Weights of a small transformer language model: width 160, 5.4M parameters.
Each number is 128 + 32 x the weight over the matrix's rms, rounded and kept within 0 to 255. Layers, rows and columns count from 0.

# layer 3 MLP down (transposed), 640x160, rms 0.0725, rows 310-331, columns 0-159
[[143 168  99  96 162 111  98  33 196 180 144 148 126 134 127  87 140 150 133 112  98 156  77 137 143 140  98 191 133 141  84  83 169 120 110 121 160  90 147 137 138 216 106 131 149 101 171 110 170 110 165 169 117 201  89 153 127 116  87 174 162 148  90 101 130  98 109  69 100 169 180  69 177 115 140  94 139  95 203 154 190 126  87  81 158 159  75  89 122 151 208  96 113 131 165  69 123  93 145 145 139 150  91 154 135 155 130 148 144 146 202 122 145 133 126 141  62 116  52 133 172  92  94 114 173 124 104 205 139 104 138 133 133 171 123  95 117 154 104 157 111 161 117 141  97 116 146 140 180  87 136  97 112 112 128 155 134  99 133 206]
 [161 142 120 174 131 210 175  98  82 125 134 100 113 141 137 137 131 121  36 195 135  99 166 138 132  78 128 120  88 125 164 156 108 103 147 115 137 171 105  96 149 117 113 193  96 151  94 127 152 113 112 114 113 130 130 161 115 150 151 110 139  82 136 149 109 131  97 135 187  90  49 116 118 133 161  98 131 131 138 163 100 148  73 100 124 170 132 121 141 126 132 104 128  58 109  97 150 161  96 115 101 131 183 159 139  63 167 110 134 162 120 121 172 150 144  93 124  68 135  95 116 118 107 129 142 166  89 142 133  95  99 150  74  85 141 158 163 181 142 112 109 115 134 125  86 113  51 104 152 131 140 169  94 128  97 131 107 151 115 146]
 [165 109 177 143 151 108 102 115 148 109 209 132 125 122 138 107 130 176 167 120 170 165 129 119  99 127 164 126 191 178 160 156  61 143 147 111 150 135  96 137 124  81 100 150  90 142 133 135 105  93 133 112  93 159 218 121 159 152 113  76 148 110  88 138 185  22  99  85 117 109  42 163  61 114 148 175 161 141 107 112 137 115 167  79 116  97 159 119  89 161  77 108  93 132 150 146  66 157  77 215  80 114 131  96 133  81 149 149 120 129 141 118 115 155  71 124  77  96 174 100 151 181  91 198 141 115  93 129 181 123 133 159  64 143 125 128 148 119  82 120 148  80  90 139 151  85 200 174  88 114 149 177 214 143 114 126 138 164  82  92]
 [167 126  95  75  79 176 175  80 106 138  61  85  92 159 149 119 172 122 181 117  85 219 147 125 164 138 113 142  77 152 111  70 140 113 153 133 110 127 110  85 176 214  94 143 121  98 104 124 169 146  67 142 147  87 171 126 138 108 168 131 161  88 137 126 123  61 144  93  99  79 122 120 114  63 124 114 150  92 171  75  90 127  40 105 147 153 104 125 136 148 195  84 123 133 225  64 123 142 137  87 110 163 178 116  62  62 101 166 104 148 117 159  56 134 133 149 144 132 117 100 139 108  81 132 153 175  91 119 162  93 168 157 110 107 163 138 190 150 130 144  84 104 157 159 115 140 136 104  96  96 133 149  88  72 147 162 120 161 153 180]
 [190 159 113 129 176 174 218 168 146 147 123 150 144  83 144 141  99 152 149 109  48 148 132  92 140 140  60 145  84  98 101 134 100 131 176 148 143  89 129 141 124 150 121  98 122  94 128  98 127 127  87 204 125  69 174 139  99 120 148 136 128 104 125 140 170  23 103 122  67 108 167 173 117 114 106 127 120 176 121 163 165 119 123 187 118 137 122  80  65 120 107 121 111 149 149 196 123 117 133 140 127   2 146 113 112 168  83 188 124 131 181 114 146 140 172 119 166  92 110 121 153 181  60 137 127 126  89 114  91 154  84  88 166 117 121 147 139  75 157 148 154 136 127  89 122 110  94 114 166  95 157 174  76  64 180  73 110  81 102 177]
 [121 110  65  85  73 121 122  99 101 147  31 100 182 124 103 107 212  91 195 122 185 140 121  98 161 158 112 137 129 201  98 122 124 133 143 198  99 179 141  93 140 116 154 193  94 115  80 160 177  75 131 113  88 143 109 135 172 124 102 135 177 162 149 119 179 150 166 120 140 151 149 205  93 194 151 129 171 152 144  79 135 151 176 142 156 168  92 143  90  66 169 140 182 149 139  57 183 137 177 154 118  44 109 148  95  48 193 106 172 135 192 180 171  97 106 126 122  82 126 135 135 189 173 150 126 132  98 135 105 148 122 102  99  99 110 122  96 144 133 102 124 121 129 150 149 180 193 149 112  99 156 110 155 178 172 125 111  97 168  88]
 [ 92 152 119 137  90 182 144 179 127 110  95 193 138 165  68 171 195 103 124 161 121 127 159  72 109 115 175 126 147 135 167 170 147 206  55 103 112 118  93 173 202 197 155  62 100  43 175 100 158 164  95 203 103 112  54 135 169 169 148  95 107  92 112 152 129 134  82  40 158 152 144 131 112 139 211 142 118  75 154 104 102 138 151 141 116 139  96 146  67 122 130 169 145 135  59  55 157 153 110 175 131 119  33 121 141 145 116 166 157 126 152 114 102  97 116 169  75 141  44 145 116 199 112 103 198 122 166  81  76 131 114  93  71  96 110 117  90  85 131 124 127 111 150 129 100 122 114 180 137 119 118  88 175 119  88 148 128 146 166 180]
 [ 40 148  67 149  76 115 115 118 113 151 129 140 176  99 145 180  54  77 197  29  71 144 130  83 182  82 114 110 135 115  71 136 121 162 105 120 100  87  93 125 185 131 145 100 121 188 108 102 193 115 116 134 101 110 104 173  99 121 187 158 176 189 100 143 105 172  94 200 151 102  98 130 147 184  90 189 112 137 151 171 124 101  51 135  78 208 168 144 185  20  71 107 160 148  80 157 117 148 188 230 123 119 112 132 110  92 149 128 186  91 146 178  70 164 138  80 116  74  51 212 138 130 122 161  84 127 123 106 153 127 113 139 114  95 197 107 172 172 174 165  64 150 107 161  81  89 205 171 127 135 151 133 122 113 115 113 107  84 171 186]
 [172 199  84 101  74 170 161  87 114  67 124 107 124 119 167 107 143 100 104 105 109 151 122 161 140 170 111  97 126 149 150 165  76 129 111 171 112 118 145 135 150 148 143 169 178 151 109 148 170 170 197  97 184 161 171 155 174 123 140  93 108 168 150 119 178 105 150  96 164 146  84 136 128 186 142 137 128 157 107 123 144 100  86 129 140 159  89 153 130 143  99 164  94 129 178 147 152 160 141 148  99 134 127 107 135 136 137 128 111 125 168 160 160 177 106 133 176 117 174 157 158 120 133 140 183 137 127 117 137 146 134 170 139 119  92 127 148 153 140 182 131 167 183 118 115 131 135 163  95 111 164 140 141  91  98 126 119 111 134  75]
 [ 87 119 115 147 131 157  85 119 142  97 135 117 108 153 129 122 144 121 139 116 140 147 162 113 102 165 151 104 126  65 100 137 122 139 139 139  94 135 145 118 180 118 169 174 179 137 147 232 147 102 119  81 133 104 156 141 128 170 104 164 131 185 171 135 122 101 156 148  81 188 136  70  84 133 183 152 122 129 156 119 171 187  92 173 131  94 150 116 103  85 137 112 173 143  74 130 135 107 186  79 170 123 119 178 125 102 167 150 148  72 130 160 156 112  49  68 172 107 171 150 123 118  78 169 150 140 134 158 114 131 178 140 158  91 193 145  87 131 130 194 123 148 115  65 103  83  96 150 144 127 169 146 176 129  87 152 127 110  88 162]
 [123 112 128 116 101 134  85 210 107 175  87 132  72 131 134 166 133 142 107 186  73 138 134 125 141 146  96 113 135 133  81 123 171 164 160 156  82 139 108 145 137 100 134 133 146 129 103 168  95 141 131 131 100 138 144 138  68  76 161 114 135 112 167 156 111 177 111 140 115 117 104 140  24 147 163 144 157 116 134 126  91 146 128 125 162 166 182 148  67 160 141 106  77 147 106 136 150 107 108 132  75 135 132 127 131 115  68  78 100 128 104 144  65  82 153  96 168 133 108 141 105  99  74 115 160  82 151 136  70 136  88  95 147  96 138 123 151 167 144 112  88  95 168 138 163 103  86 109 121 155 145 148 115 115 154 100 116 170 171 120]
 [149 134 128 132 126 142 123 142 106 181 132 168 175  95 115 153 122 175 148  36 174  60 159 161  91 135 130 133 107  72 130 150  95 158  99  67 146 119 138 126 125 122 157  68 106 110 123 157 123 135 116 111 172 179  80  59 168 128 143 165 133 143 169 105 121  85  77 121 133 122 133 137 122 100 169 110  94 123 152 181 162 115 126 150 152 138 127  92 150 122  75 116  93 102 123 110 122 125 156 130  99  88 128 141 167 112 150 121 125 187 170 143 152 139 114 102 139 107  54 165 110 113 162 161  98 128 115 118  83  39  87 154 135  89  87 110 126 150 142 160 148 130 148  99  99 131 144  95 159  67 102 116 100 141 145 128 181 134 127 131]
 [116 125 137  71 174 155 132 163 116 127 150 130 131 146 142 120 125 126 136  93 153 132 135 131 113 200 156 173 154 158 172 176 147 139 171 117  90 159 160 102 111 156 144 134 121  88  92 133  93 142  95 149 121 156 163  77 112 148 133 142 190 152 138 176 166 136 113 154 154 134 157 104 116 137 110 133 111 160 122 138 159 161 146 117  74  86 131 133 151 109 105 102 133 103 135  81 141 126 123 100  59  88 115  98 102 197 154 150 132 127 202 175 102 129 116 124 151 118 160 150 160  95  94 114 109 138 134 109 145 118 135  74 160  94 143 159  65 156  94 158 130 177 146 106 139 157 176 138  78 134 157 125 156 184 159 156 110 153 120 132]
 [116 177  73 135 122  73 140 148 173 174  60 172 119 107 140 117 166 131 146 130 148  81 112 108  63 179 138 156 136 101 115 137 146 137 133 174 161 128 117 186 150 161  66  79 112 115 130 165  88 129 112 155 114 120  57  91  97 176 182 132 118 204 142 159 112 140 209 161 120 183 122  93 157 131 139 116 137 140  95 116 145  81 137 155 157 110 119  87 145 159 112 159 135 108  91 108 157 171  75 134 119 136 169 105 153 133 157  85 169 192 114 151  90 131 131 113  91 152 155 159 123 125 167 122 129 127  82  90  79 129 102 170 119 103  97 128 162  81 147 128 110  75  54 132 120 149 130 106 150 146 161 113 106 114 125 213 135  95 184  99]
 [104  54 196 165 138 138  69 129 103 165 150  89 106 147 154 179 177 148  90 133 149 163 152  84 144 111  89 119 144 115  75 149  45 146 149 156  73 138  69 178 111 157 169  88  93 159 147  81 147 174  85  93  83 123 135 130 120  86 144 128 142 144 103 126 134 163 148  81 107 193 147 162  81 125 193 123 124 152 127 175 126  74 130 167  58 124 111  77  61  67 104  93 167 106 128 136 171 147 155 174 116  76 155 118 140 146 235 159 115 112 103 122 168 124 154  34  79  90  87 200 130  82 118 144 124 151  67 185 155 112  64 127 117 136 166 185 142 126  67 189  56 114 102  75  94 107 121 103 141 135 136  93 150 125 144 138 121  85 117 137]
 [115 139  87 180 110 167  95 161 125 151 173  90  71 143 168 140 119 190 137 129 104 121  82  79 133  92 155 104 117 161  88 125 152 128 123 123  95 151 106 127 128 169 121 121 127 134 129 188 133 187 104 133 119  90  58  67 122 163 162 174 176 106  78 165 106 127 159 134 126 156  69 148 173 117 114 113 105 124 144 100 100 103 124 153 170 123 156 140 130 139 105 144  83 156 152 164  76 174 139 132 189 135 145 144 145 112 162 114 112 109 148 128 149 142  91 168  95 114 139 143  55 158 134  86 146 150  94  95 115 102 168 141 100 129 145 202 154 145 180 107 147  70 105 176 120  89  83  80 184 150 196 177 141 113  90 184  96 158 129 120]
 [ 77  74  66 102 107 110 105 119 133 104  85 120 156 123 158 112 115 104 136 128  86 142 143 132 104  77 113 110 189 114 122 132 149 144 136 104 132 174 118 174 105 152 113 133 149 167 110 116 132  84 111 128  87  95 129 164 107 162 143 104 132 117 165 171 148 109 195 152 115 122 128 156 144 102 118 124 160 105 150 121 144 121 106 112 126  95  97 114 138 127 131 154 110 114 102 111 141 117  67 129 155 115  97  99  70 119  91 180  95  59 127 127 131  98  97 127 127  91 115  96  51 138 101 148 147 142  81 139  97 142  81 114 135 110 128 100 137 106 149 133 151 121 101 122 120  74 104  92  73 101 174 119 111 138 117 115 144 110 127 140]
 [130 149 111 119  71 122  79 160  98 167 142  78 159 124 125 124 137 145 108  77 143  87  97 136 121 158 104 124  92 129 106 180 111 109  89 138 156  74 161 165 162 158 142 125 106 155  77 169 110  81 140 131 103 154 115 101  94 106 110 135 101 104 100 107 108 170 164  97 113  99 110 142 140 115 144 121 225 138 144 123 170 130 141 111 183  90 184 156 126 163 116 138 113 140 155  95 137  76 183  88 113  80 169 110 130  91 148 129 146 146 109 165 142 113 104 191  97 121 142 177 131 122  92 133 190  96  80  61 118 149 132 143  99  86 115 108  99  88 118 185 107 107 122  92 114 118 115 123 111  76 114 115 144  88  88 117 141 138  95  97]
 [ 95  90 130 169 192 146 182 165  98 135 132 136 124 142 163 140 135  97 118 134 167 113 132 140 146  93  87  83 102 111 115 129 123 161 135 153 121 113 188  94  82 133 158 135 120 115  86 134 112 123  70 157 159 110 126  94 137 161 111 128 146 111 127 202 112 205  50 104 138 123 114 140 155 140  48 112 123 161 120 164  84  93 155 169 164 149 142  68 125  63 129 157  94 160 144 158 141 115 124 132 147 118 156 121 115 112 134 126 156 129 127 141 111 228 210 117 163 110 118 168 137  89 193 156 125  91 154 151 126  90 164  78 151 153 135  86 125 102 172 168 172 158 111 131  95  99  91 164 187  79 226 148  81 167 197  68 129 139 101 155]
 [107 176  65  98  98 147 192  80 111 171 143 130 201 122 126 125 114  58 129 149 110 133 123 120 178 125  84  87   8 165 142 110 164 124  86 119 148  70 151 131  92 125 131  92 154 116 122 171 155  93 169 140  66 147 130 123 107 148 137 108 141 166 143 125 140 153 102 171  71  94 131 191 144  50 120  95 110 116 146 111 131 104  88 197 109 126 142 187 180 126  67  72  98 164 146 121 121 103 148 131 136 133 131  93 103  92 120 132  99 108  85 144 147 134 167 122 124 106 134 191  76 147 164 142 105 151 133 129 116  99 169 117 108 135 128  91  61 110 116 110  92 141 162 194  59 133 173 120 164 140 112 139 134 112 123  89 155  92 110 186]
 [176 219 149 115 187  88 140 107 178 130 113 153 116 157 186 106 149 165 107 133 131 111 157 143  84 128 110 109 159 172 126 143 163 131  85  96 111 143 181 146  58 105 173 161 163 133 121  94 159 128 131 109 127  77  72 167  45 124  94 130 120 114 174  99 118 111  46 131  58  96 127  87  97 166 162 172 170  96 113  97 160  96 149  75 162  94 156 131 135 154  99 210 174  98 106 138 109 168 136 122 162 185 162  85 147 182 118 119 109 146 124 125 128 129 122 141 139 153 130  43 101 130  99  75 134 121 125  96  62 166 152 100 153 159 108 104 121 109  92 140 144 221 111 125 104  99 123 176 162 105  83 136  78  64 116 173 141  78 104 119]
 [112 140 177 112 143  31 172 168 125 114 172 118 115  87 155 150 112 104  97 122 145 158 116 133 104  92 140 129 169 161 123 104 153 132 149  93  76 140 162 153  89  99  96 123  93 143  99 118 124 135  96 115 107 102 117 142 154 125 138  62 107 170 197 165  72 179 133 155 105 122  74 136 125 143 148  96 123  99 137  97 175 112 121  91 141 146 112  88 171  98  98 153  90  83 122  84 112 129  95 148  91 125 155 142 181 123 135 168 177 143 131 163 113 168 146 132 126 135  87 147 145 156 174 129  70 113 115 134  78 112 111 128 121 106 110 131  92 130  89 129 175  91  84 153 128 135 142 129 107 117 124 140  94 172 214  79 148 135 129 173]]
# layer 3 MLP up, 640x160, rms 0.0723, rows 311-331, columns 0-159
[[138 157 122 116 100  77  61 107 115 127 172  88  75 107 165 173 102 143 112 100 112 196  99  69 121 147 152 127 122 139 160 122 125  82 163 120 119 117  86 167 124 154 136 130 181  43  99 145 145 137 104  81 131  93  99  92  86 164 195 159  91 100 121 138  98 114 102  99 141 128 182 102 146 165 120 147 152 147  87 125 122 117 101 126 128 117  68 120  80 121 148 126 101 141 155 124  79  99  83 136 128 154 160 102 136 103 117 120 105 114 107 146  48 151 136 146 101 134 143 167 124 136  69 170 134 150  81 159  90 159 113 102  71  88 130 123 153 120 100 110 166 157 170 113  93 179 139 132 183 106 145 129 166 134 142 186 137 125 110 148]
 [147 149 114  96 110  83  97 130  96 160 198 147 134 102 167 154 118 107 202 127 177 120 155 162 149  88  87 186 152  70 135 130 131  92  77 177 147 153 158 118 198 196 169  98 114 125 122 158 126 113 134 121 166  99  96  86  92 136  71 156 177 148 112 155 120 123 140 176 151 162 121 171 115 120 107 143 113 138 152 115 125  82 105  70 173 102 136 244 144 202 201 145 114  96 105 100 134 109  96 144 156  64 209  92  97 173 134 107  96 153  85 125 123  92 107  77 107  81 114 116 122 143 133 126 134 149  77 126  51  97  87 127  95 160 136 126 131  91  78 115 126 166 155 200 124 150 129 169 182  90 100  89 107  73 126 141  44 182 101  94]
 [144 164 109 163 117  96 124  78 138 120 108 120 145  83 132 158 100 152 122  80 154 148 184  89 147  77 175 139  70 110  72 101 100 210 118 126 119 110 189 114 122 139 102 124 127 198 162 133 103 126  94 124 175  42 133 155 114  79 148 151 161 143 148 167 112  98 177  98 162 155 130  82 142 122 151 148 107 143 140 131 114 120 104 179 125 168  99 135 120 186 122 137 124  91  87 122 156  94 126 160 151 147  83 101  95 140 137 165 124 101 164 123 163 155 126 149 110  71 143  98 184 133 142  86  97  60 178 149 124  96 150  92 147 121 195 142 134 105 104  93 158 126  93 159 136 142 189 101  96 126 190  93 167  98  72 153 109  94  83 157]
 [137 113 119  65  95 126 113 195 137 130 187 152 155 109 217 137 117 107 102 138  93  93 207  43 113 132 120 237 105  95 136  86 102 122 155 118 145 103 161 169 103 158 153  88 136 158  95  95 128 125 125 146 139  84 162 105 127 139 165 129 112 143 135 140 115 127 107 128 163 169 115 112 107 132 151 116 118 162  83  90 179 106 192 127 149 110  97 177 156 155 121 221 206 177 157 114 123  69 108 122 154  94 132 192 150 122 127 123 141 103 110 131 114 168 182 106 117 124  85 106 114 168 116 161 156 187 126 136  67 151  84 131 108 186 169 129 144 177 128 101 128  88 109 117 155  86  90  99 113 165 127 142 141 136 134 118 131  72 174 151]
 [172 182  93 130 164  98 101 124 161 141 148 178 140  90 167  95  94 107 132 140 163 171 159 163  96 128 150  96 125 146 129 182 111  47  92 154 121  71 159 132 126 140 104 166 197 131 181 151 117 112 140  60 138 106  89 141 103 147 101 178  98 148 115 173 161  78 177 148 108 118 139 139 167  61 172 135 102 142 150 142 132 176 161 152 118  92 105 108 114 176 142 102  78 116  84 135 121 138 134 136 170 126 165 104 104 164 143 112 156  97 120 161 172  52 132  55 120 131 136 143  85 106 147 159 135 113 174 152 152 134 154 103 182 105 144 168  92 138  88 121 154  90 142 131 118 111 121 143 102 103 148 125 143 118 111 133 101 117 156 161]
 [177 161 124  90 100 151  56 155 124 138 152  81  95 103 114 132 120  69 141 150 160  99  41 132 112 143 124  82  98 144 157  75 157 179 115 143 129 113  78 124 183 134 165 167 155 138 152 129 129  95 122 148 176 120  88 120 143  97 101 119 136 104 118 166  88 145 141 100 115  62 110 111 101  74 123  78 114  85 200  89 142  83 121 162  85 130 108 178 137 123 136 129  82 133 169 125 122  63 162 155 134  97 175 157 131 173 139  59 134 127 117 118 135 138 157 148 172 112 123  91 104 120 110  34 130  86 127 105 109 115 106  88 149 127 151 104 134 126  57 129 136  99 181 126  90 131 131 183 174 148 191 161  71 125 136 141 173 136 177 123]
 [108 137 113 125 151  77 124 132 112 101  88 107 142 172 135 175  90 101 112 121 111 108  95 106 129 112 167 119 145 166 144 146 192 107 121 146 132  84  85 168 123 159 142  80 117  92  77 137 129 126 140  98 183 131 146  70 114 101 173  84  86 140 140  87 141 170 139 155 134 171 145 188 136  73 135 118 201 143 119  59 163 120 155  74 207 123 110 132 119  74 199 128 176 115 185 133  88  74 144 140 216 140 127 176  85 143 180 129  84  95  96 110 119 141  79  90 123 148 121 146 131 155 116 188 173  76 142 163  75 108 109 116  83 189 130 138 166 217 101 130  79  42  67 103 150 108  99 145 129  97 111 112  79  97 165  61 137 171 141 113]
 [ 80 114 118 124 128 115 100 170 134 134 137 201 118 180 119 127  94  90 134 160 153  88 155  85  67  98 161  65 136  75 155 127 110 177 154 135 160 122  95 109  89 116 114 115 131 137 170 115  92  70 125  90 100 122 132 161  80 132  90 152 103 122 129  63  78 118 113 144 119 111 119 130  87 138 120 114 169 125 123 144 152 167 134 127  56 104 129 138 145 188 131 128 184  78 107 132 113  72 104  60 139 140 123 242 140 118 105  98 168  94 132 166  56  82 136 128 130 136 117 122 137 182 145 132 124 136 135 141 128 154 133  96 120 121  65 106 128 187 152  70 130 119 113 111 153 109 122 114 192 169  64 126 107 152  62 154 130 142  32 108]
 [153 145 136  77 137  95  88 103 165 102  66 147 122 119  71 117  71 147 147  89 135 132 150 103  87  62  89  63 140 148 129  67 145 161  98 113  68 166 142 176 100 159 192  94 114 138  84  47 142 164 139 110  88 153 128  81  90 111 145  83 114  89 119 136 167 168  91 158 139  87 103 179 148 111 118 141 139 111 103 134 192 118 156 106  85  74 108 141 118 181 134  88 142 101 116 106 153 113 122 125 111 164 144 105  56 117  91 127 126 120 134 145 180  95 115 148  78 133 150 160 159 114 138 122 146  98 183 108 135 122 141  34 166  99 145  69 159 132 131  50  64 109  64  79 116 192 163 113 159 123 101 138 120 157 143  76  86 129 127 159]
 [148  62 116 190  94  89 188 105 120 133 101  98 156 153  91  63 109 103 119  93 152 105 110  89  99 146 190 154 154 105 117  86 110 130 114 122 171  68 158 111  94  94 142 126 101 147  75 145 137  78  89  91  96 126 106 158 191 115 103  67  83 122 164  73 150 103  97 106  77 155 127 140 157 106  71 123 131 118 102 174 141 112  78  84 107 109 135  91 130  96 143 203 210  83  38 158 119 162 116  51 150 157  78  92  87 176 176 132 145 142 142 131  88 121 139 142 109 100 106 146 141 115 118 117  90 130 140 102 151  99 140  83  84 136 148  84 133 123 185 153 120 185  94  97 138 139 176 114  98  98 144 108 139 109 141  78  96 119  90 151]
 [111 151  97 117 117 117  85 125 116 109 117 129 128 134 154 106 126  56 134 212  53 130 121 145 160 146 158 169 111 149 126 138  68 109 163 172 178 196 153 173 133  74 106 166 195 186 135 110 164 158 157 176  58  84 151 130 143 118 153 141 122 121 121 137 186 121 140 154 169 151  99 109 133 153 133  94 135 159 142 139 137 116 204  96 169 131 146 146 114 155 162 105 141  95 144 148 119  97  87 152 215  78 137 149 124 150 133 123 142 123 148 124 129 164 129 164 109  63 150 109 116 139 178  71 171  96 160 116 111 182  94 125 168 127 117  96 146 101  84 135 135  65 101  93 161 163 108 147 146 148 173 153  71 137 191 126 109 132  75 132]
 [107 118 143 122 138 157 160 163 129 133 102 124 121 107  97 135  73  98 129 124  63  91 114 102 124 139 145  93 130  92 176  86 121 144 142 156  65 128 116 154 143 135 114 203 118 162 149 164 175 122 135 160 158  88  50 146 139 109 167  50 110  86 107  52 100 111 119 143 177  90 117 119 120 126 140 141 206 126 122 140 114  85 112 141 130 142  91  96 112 115  91  62 141 184 134 147 168  88 114 149 143 145 169  89 137 100 160 112 130 163  89 133 163 167 122 145 142 141 141 135 101 192 156 124 121 117 175 205 107 158 134 111 111 141 146 189  91 129 102 164  86 126  44 185 131 155 106 174 129 113  94  97 124  86 136  97 174 149 151  92]
 [ 65  92 140 172 145  97 149 132 107 181 138  55 127  93 114 118 137 110 189 130 102  82 128 129 173 128 152 142 142 102 155 126  52 154 151 142 163 121 126 137 130 132 147 142 147 164 127 149 220  95 100 120 144 118 178 144 133  96  99 160 114  87 134 134 116 162 124  94 106 131 119 162  89 185 197 113 107 113  47 169 112  61 101 100  68 125 108 103  89  48 138 145 107 117 122 125 144  89 129  96 112 110  77 141 104 163 124 114 111 111 169 107  65 102 117 177 129 118 118 105 127 126 152  78 108  85 166 185 137 135 110 114 114 154 120 106  79 159  90 139 140 158 166 172 135 116 158 120 121 159 109 156 194 111 141  91 143 128  82 193]
 [127 100 135 108 185 108 148 127 108 153  62  81 126  97  44 186 163 121 117 161 152 155 141 119 132 148 167  30 188 120 101  62 138  71 105 107 127 130 114 142 119 101 127 108 143 184 113 167  63 146 124 145  57 100  90 140 109  63 169 146  68 157  87 141 117 128 133 104 122 185  98  99  68 153 106 149 117  83 146 109 163 126 137 143 105  97 140 147 134  56 101 139 116 108 148  92 147 132 113  85 137 122 121  93 121  84 120  97  49 159 129 125 155  59 100 127 170 120  87 154 120 151 120  80 121 125  93 141 120 114 137  99  98 140 116 141 116 142 152  91 112 138 127 138 145  59 156 127 189 175  78 153  81 159 112 146  77 142 137  52]
 [124 143 185 150 130 150 145  93 144 156 119 158 121 125 121 131 107  67 122 125  82 108 111  77 136 160 125 160 125  81 138 107 138 175 184 111 178 130 172 101 101 141 130 142 120 100 137  55  47 130 141 132  52 119 220 132 131 109 148 111 135 150 173 112 132 116 131 135  82  96 160 131 104 136 110  86 178 160  95 121 134 118 162  91 129  94 133  81 127 134 168 116 142  94  81  92 153 129 151 128  80 119  88 104 119 130 104 165 155 134  79  57 163 111  98  77 111  86 120 173 146 154 105 128 168 116 132  88 153 211 117  92 157  90 167 105 170 145 111 126 118 195  76  63 145 131 138 145  88 145 102 106 167 103 118 111 109 156  95 101]
 [154  78 116 162 122 163  93 145  63 164 160  41  85 134 135 133 121 132 119  89 134  90 104 143 102 176 144  92  52 131 137 115   4 101  99  98 105 127 173  84 156 114 146 101 104  71 125 118 121 151 143  66 142 135 115  95 164  88 135 156 127 127 104  98 116 176  95 133 136  78 109 140 111 150 102 124  80 124  69 135 102 163 140 175 103 114 167  90  72 115 127  74 112 129 133 142 141 137 131  93  73 166 103 107 110 123 132  99 126 148 159 141  87 183 157 132  93 162 109 168 146 103 147 139  80 104 184 138 123 123 118 132 120 140 117 128  43  93  98 115 152 106 166 151 110 207 109 144 123 152 112 100 158 119 135 108 103 128 187  85]
 [134 166 121 161 114 127 184 127  92 104 102 173  67 130 134 107 154 126 143 111 163 117 150 176 132 119 133  83 182 169 106 122  69 129 205 133 101 115 119 122  81  91 143  69 127 108 173 136  89 105 135 156 152  73 106 147  97 133 158 147 123 174 112  82 100 139  98 121 134 116 126 132  62 145 112  75  89 141  73  96 115 134 133 133 131 134 158  71 102 117  98 145 135 140  98 187 121 140  97 145 180 160  99 109 173 139 128 135 134 172 134 124 164 135 114  89 175 155 140 150 130 181 169 130 126 124 151 121 117  79 115 125 170 146 140 146 158 143  94  81 175 140 109 127  90 162  76 137  95 148 175 126 118 143 152 141 116 134 133 208]
 [159 137 129 143 148 109 147 217 136 152 192 140  94 162 120  54 174 121 134  77 158 125  98 102 147  88  91 153  96 149 114 139  84 100 138 203 133 146 136 155 105 122 117 120 104 135 148 161 133 148 151 136 148 103 149 127 120 163 115  71 144 134  85 170 120 207 154 162 115 148 110  80 108  90 141  53 156 142 135  72 154 118 193 113 177 152  77 152 118 162 163  76 148  99 120 117 145  87 109  96 122  86 113 118 117 101 126 102 203 140 106 134  97 152 159 175 110 100 139 170 190 102 140 116 164 120 117 125 131 120 100 168 162 116 133 174  94 163  94 156 204 132 112  91 164  95 150  75 151 103 133 152 117 136  89 128 133 189 120 149]
 [139  86 172 122 181  90 159 130 153 127 135 210 116 146 140 144 124 122 112  91  76 161  81 171 162 101 167 101 133  79 138  65 147 125 103 105  48 136  69 169 214 174 163 143 125 171  94 144 142  83 126  97  86 168 142 162 107 112  89 123 159 138 108 116 118  79 141 117 136  85 114 134 175 137  91 101 110 160 154 132 214  88 116 117 119  60 122 110 113  85 136 147  75 171 132 155  74 164 108 116 158  95 159 142 106 120 103  72 151  82 143 109 127 152 117 138 170  79 104 144 152 160 119  75 109 116 121 144  78 159 182 107 142 150 107 160 149 101 114 143  80 105 128 150 136 131  79 134 126 133 129 148 101 157  64  65 156 102  96 171]
 [109 159 105 163  41 125 155 115 131 127 139 148  97 143 154  83 111 107 152 168  96 138 146 145 138 132 114 127 165  82 136 105 173 124 170 143 126 134 136  73 133 119 159  48 187 125 130 178 145 154 118 111 142  78  88 193 117  84 118 143 127 177 105 192 214  79  99  97 130 115 129 128 160 138 140 116 121 159  90  49 116  58 154 130 135 126 118 110  99  90 117 184 157 112 127 164 154 108 139 106 138 175 130  42 108 102  68  76 148 135 118 143  94  72  97  89 124  97 171  93 125 124 143 106 156 109 166 158 147 115 135 154 123 132 153 149 141 156 107 124 138 128  96 124 157 100 157  82 165  64 179 121  53  81  76 161 105 168 102 152]
 [141 129 100 157 136 168  83 134 113 116 154 128 108 158 142 113  72 104 131 163 146 125 135  93 135 207 152 163 144 150 147 129 122 132 138 157 136 113 120  86 112 125 109 154  96 111 122 110 148 103 142 144 108  78 128 128 122 158 145 191 142 147 183 109 164  72 152 154 134 117 104  87 159 133  96 128  89 177 103 142 104 159 148 150 120 126 139 142 110  77 210 123 175  95 116  99 138 134 144 122 116  99 149 126  79  76  81 118 184 125 113 118 106  17 138 118  83 157 134 133 149 150 127 107 118 102 102 133 170 133 120 107  86 143 140 163 147 128 158 112 115 105 119  90 155 103 113  74  89 110 135 138 151 124  84 132 140 113 142  84]]